Each number is 128 + 32 x the weight over its row's rms, rounded and kept within 0 to 255. Layers, rows and columns count from 0. Numbers have three digits each. The size before them is the row's rms in percent of the matrix's.

# up: layer 6 MLP up, 256x64, rms 0.264, rows 203-222, columns 0-63
# down: layer 6 MLP down (transposed), 256x64, rms 0.13, rows 203-222, columns 0-63
up203 094:148184107145153133141128196138135144068201148101123136126153179132156139179124135087145059141117160117191144128096109158163152145134135132173062131124130104109118117110114152171125175218108102
down203 094:094140143145140123104122156139141145133183114150131101116120099087107144115118137128191092189155148104154201115100021131145080098111054143111140096110097163146104118058112145112078106135159119
up204 095:089122110213100130126088092140106116148121172104093117126076190113168131120109088117127137171110149134070169142179132112073120143079147140087111096107165177160174085174096093077148139119136146
down204 092:121170128143175104024169140135110112176127134120124165114155149135090124179110095096115088096132161138093113106200186167084115136106126104112113170132151130116122119164107110043180106099147121
up205 126:108182128095128139143168143145104056161126140114153085120093141104126184141088131148114149180107183128072118160142143196156186148122152180083174114094119080108102106153173157155154094161156147
down205 116:076144137106113132128104120140085131106083105099126089154101122037100135130129114170105159092134196124047148133104104150184186160158155149179124101127095114151133169091137136079151084089105147
up206 092:115104096099122182138139093134141136143138171111114114101145150114136114105076090106085146111157102169138102112178123076132156169168115125122130128210109172072101126154163164151197206167174093
down206 097:144156134164078118131183159113139108146169075120121166092141152203223137129120162104146137156120112113140118123111042149136063183122098089148079143126089130106103146111147139081110133092139134
up207 084:091067148151126145147154098152160140097132093161110130105146124216175123109133062127129080155088082094137099174089156141164148125138106093148124061167161163130143108144181127158071142145171103
down207 094:162160168172149083103148195092154105194148123151127096157131116100157137145091129176165187174145170152121098109182160148067116119138161135113119095110086119109101166092087076121145075129106152
up208 087:213189106156098142214139106158160118162107050141128114135154112121116123151168132123105130140120128130143167099142089068179096159123165115130159107190113184168091108124132126167083123121142111
down208 087:139108145108130138091088115099094134117142185220122133131115098102175107110091169136106092121145138187103172153176160166150140095165123127142087163058117123177088179164129134127159166085147170
up209 092:111120149114100134186080098159121140138109114136167086106091138078127138161122077148088122144133059068129075082148115115100102103180115106153093074156118135092175143170082137175102093116187099
down209 095:115147107111096065114166119155131145132147094112080165093117107137203116097106208152133172106080082119146136083166151072104142129095098079149096126165191109156129078139120145097085134148098145
up210 100:036100168120122147104112100171127099084137176152091123154098143135161129087085118143213126133083144180138102097168118097083133136119094147146171154161124128120100172127094071149111191147133112
down210 110:122177114106051121079143147105100153203147092137137161166187172181143132141069136099120157142169100114159138117179157083105112071167126125140124159151130144101110164156138090119127180169113091
up211 099:111150107134143165152127128109201155082150195078128153131167151097171164120135099139099059131105145152110126122139135109098103097172120116104150151173138163173170223114099116105110133058154152
down211 109:107102157152128054112178125123116053156113138107176139196098099139135131134072168119080071157132110088141150144125121171157108134139091131084136111129142134148162080110043155093166123150090114
up212 089:091116203076114169088198107161153153131107142061136100155135083166126107156192150143170179155138170096169185136090128108119098099131112098131106132174161105147154124112177143136108086111127123
down212 093:078186076099181115117092163147098101146146135128060113152120190138125136121095130172153127095103138161144163142141171166147159182174133139149174176140084117155085112117072100160136178139169155
up213 097:158166132171121128099109112136190141128075152104114162110185110086124109162125054109074150149135123073118110145133096128122108164153106103106116063126117090053120181127166108174162156078086141
down213 107:161102141148150089086160142115132111123138111144118130144135121066050092140137088095149118154145151111150142120125088155120144112146135126129048113096066101071110209083159046124167097123123166
up214 088:212125124108097104119083178206098186121137167098098149114131156191124147206093132146137161121164110108105134099113172122117141128122064106136175162087161112152129142147100175102131129104109102
down214 092:111128157145156110102150073093110126088066158133120108173143125157164131109107126106168039097143134108111183071158083086114132111141183133077064122143117193075130115117146082110136142098135117
up215 095:129093182156141115120098138116119146171065143193156184130099141127164174156108144169077069156168157127163137143142118091086095068185157126157107125103197114099130119151167105132144101112142084
down215 101:109124097094133123125155116108139153112158150118089118092102146181129169119094085063100047177130123094141105094126113115155168092108119133132099160176184203130136144141127118061133129064135063
up216 095:115092073163108107128142143123124101110151118142119121135136129062190130128133124168143127164113090094069160148177127091154233105085141185131120114108089107107100139151121077162147189154076114
down216 100:103076128103143108170112155113129122153165152183141173141163119191118102125102158182143151120186109117131118138118145128190145139163183192149114133088151157155115058128168125161149071155077175
up217 105:134100136134114178097106131093174119095139111106093123139172067112125159140116146140099162067107102109128178123138066153046129162071183086160148156070130078143084149139122175091157111122143136
down217 102:174175093138061157121126131110114118110181175053178110141165156196168118163107159157110121111069113133128126161122148155068134161113196143112146127086110168130091130130099142113092095169142111
up218 098:178089130200095100094118144140106124195086179126129098132123221124153104109172107192122096156170131137149152120087150161098096108131150131183146164093137113152169136096064139140144144111125110
down218 100:173151135083123154181146072138154085099130111104129115122127184114161145115150063175119125111148102102085103183086074075131113094168118125101146121088142168141127200131155150171106132079167083
up219 096:141111151230109121159166123183150070063140152131121162177102120119118116163094136110128059083139143136090078111162141088141126106114161100122155191117116157164118091086097159129110092107114112
down219 095:126106161092155152081138165140128174157109113174183138135135136157145163132141118185211136121140131179093175133155144100164141221131188181130099141134153142124161097124083150138192135121115119
up220 090:155142130127134160107165119116125088158148166119117168061110181156076093146155155207117127110119153065069122133151116138134129072191116167149097082113140157078156132066152158177128130105105123
down220 097:133113115077117153207100149170059128123186139122168102142157118180139150087131162131124118128153089163156138198095116108145193179104123137103146151151074105168072152146135143121109175150162146
up221 097:098162063092127121176154089159110134163103159148134158158146204157157159133078155066127121182136129192097127123167165136135120131102123149153167097108069139205121130120140177143163097122119156
down221 095:108126106091121125130062062132134144102155153102128147178120150157128157136133146100138153078195140128106164143159111133117069162113117136057183154181107122075113139123184152193123187160131164
up222 103:130120136083132183113182128170161129088188194080150155119149133145109096167134039111118114099143127102110077130081123122111149179095171131157177120137189108113116138075181145103164133132117116
down222 101:133119127133112162100192123086144184063148124126133171176096147169065121114171129104177155166112125114150106104143098138140171185127155109159175142128049137041120152115148112111119144092108135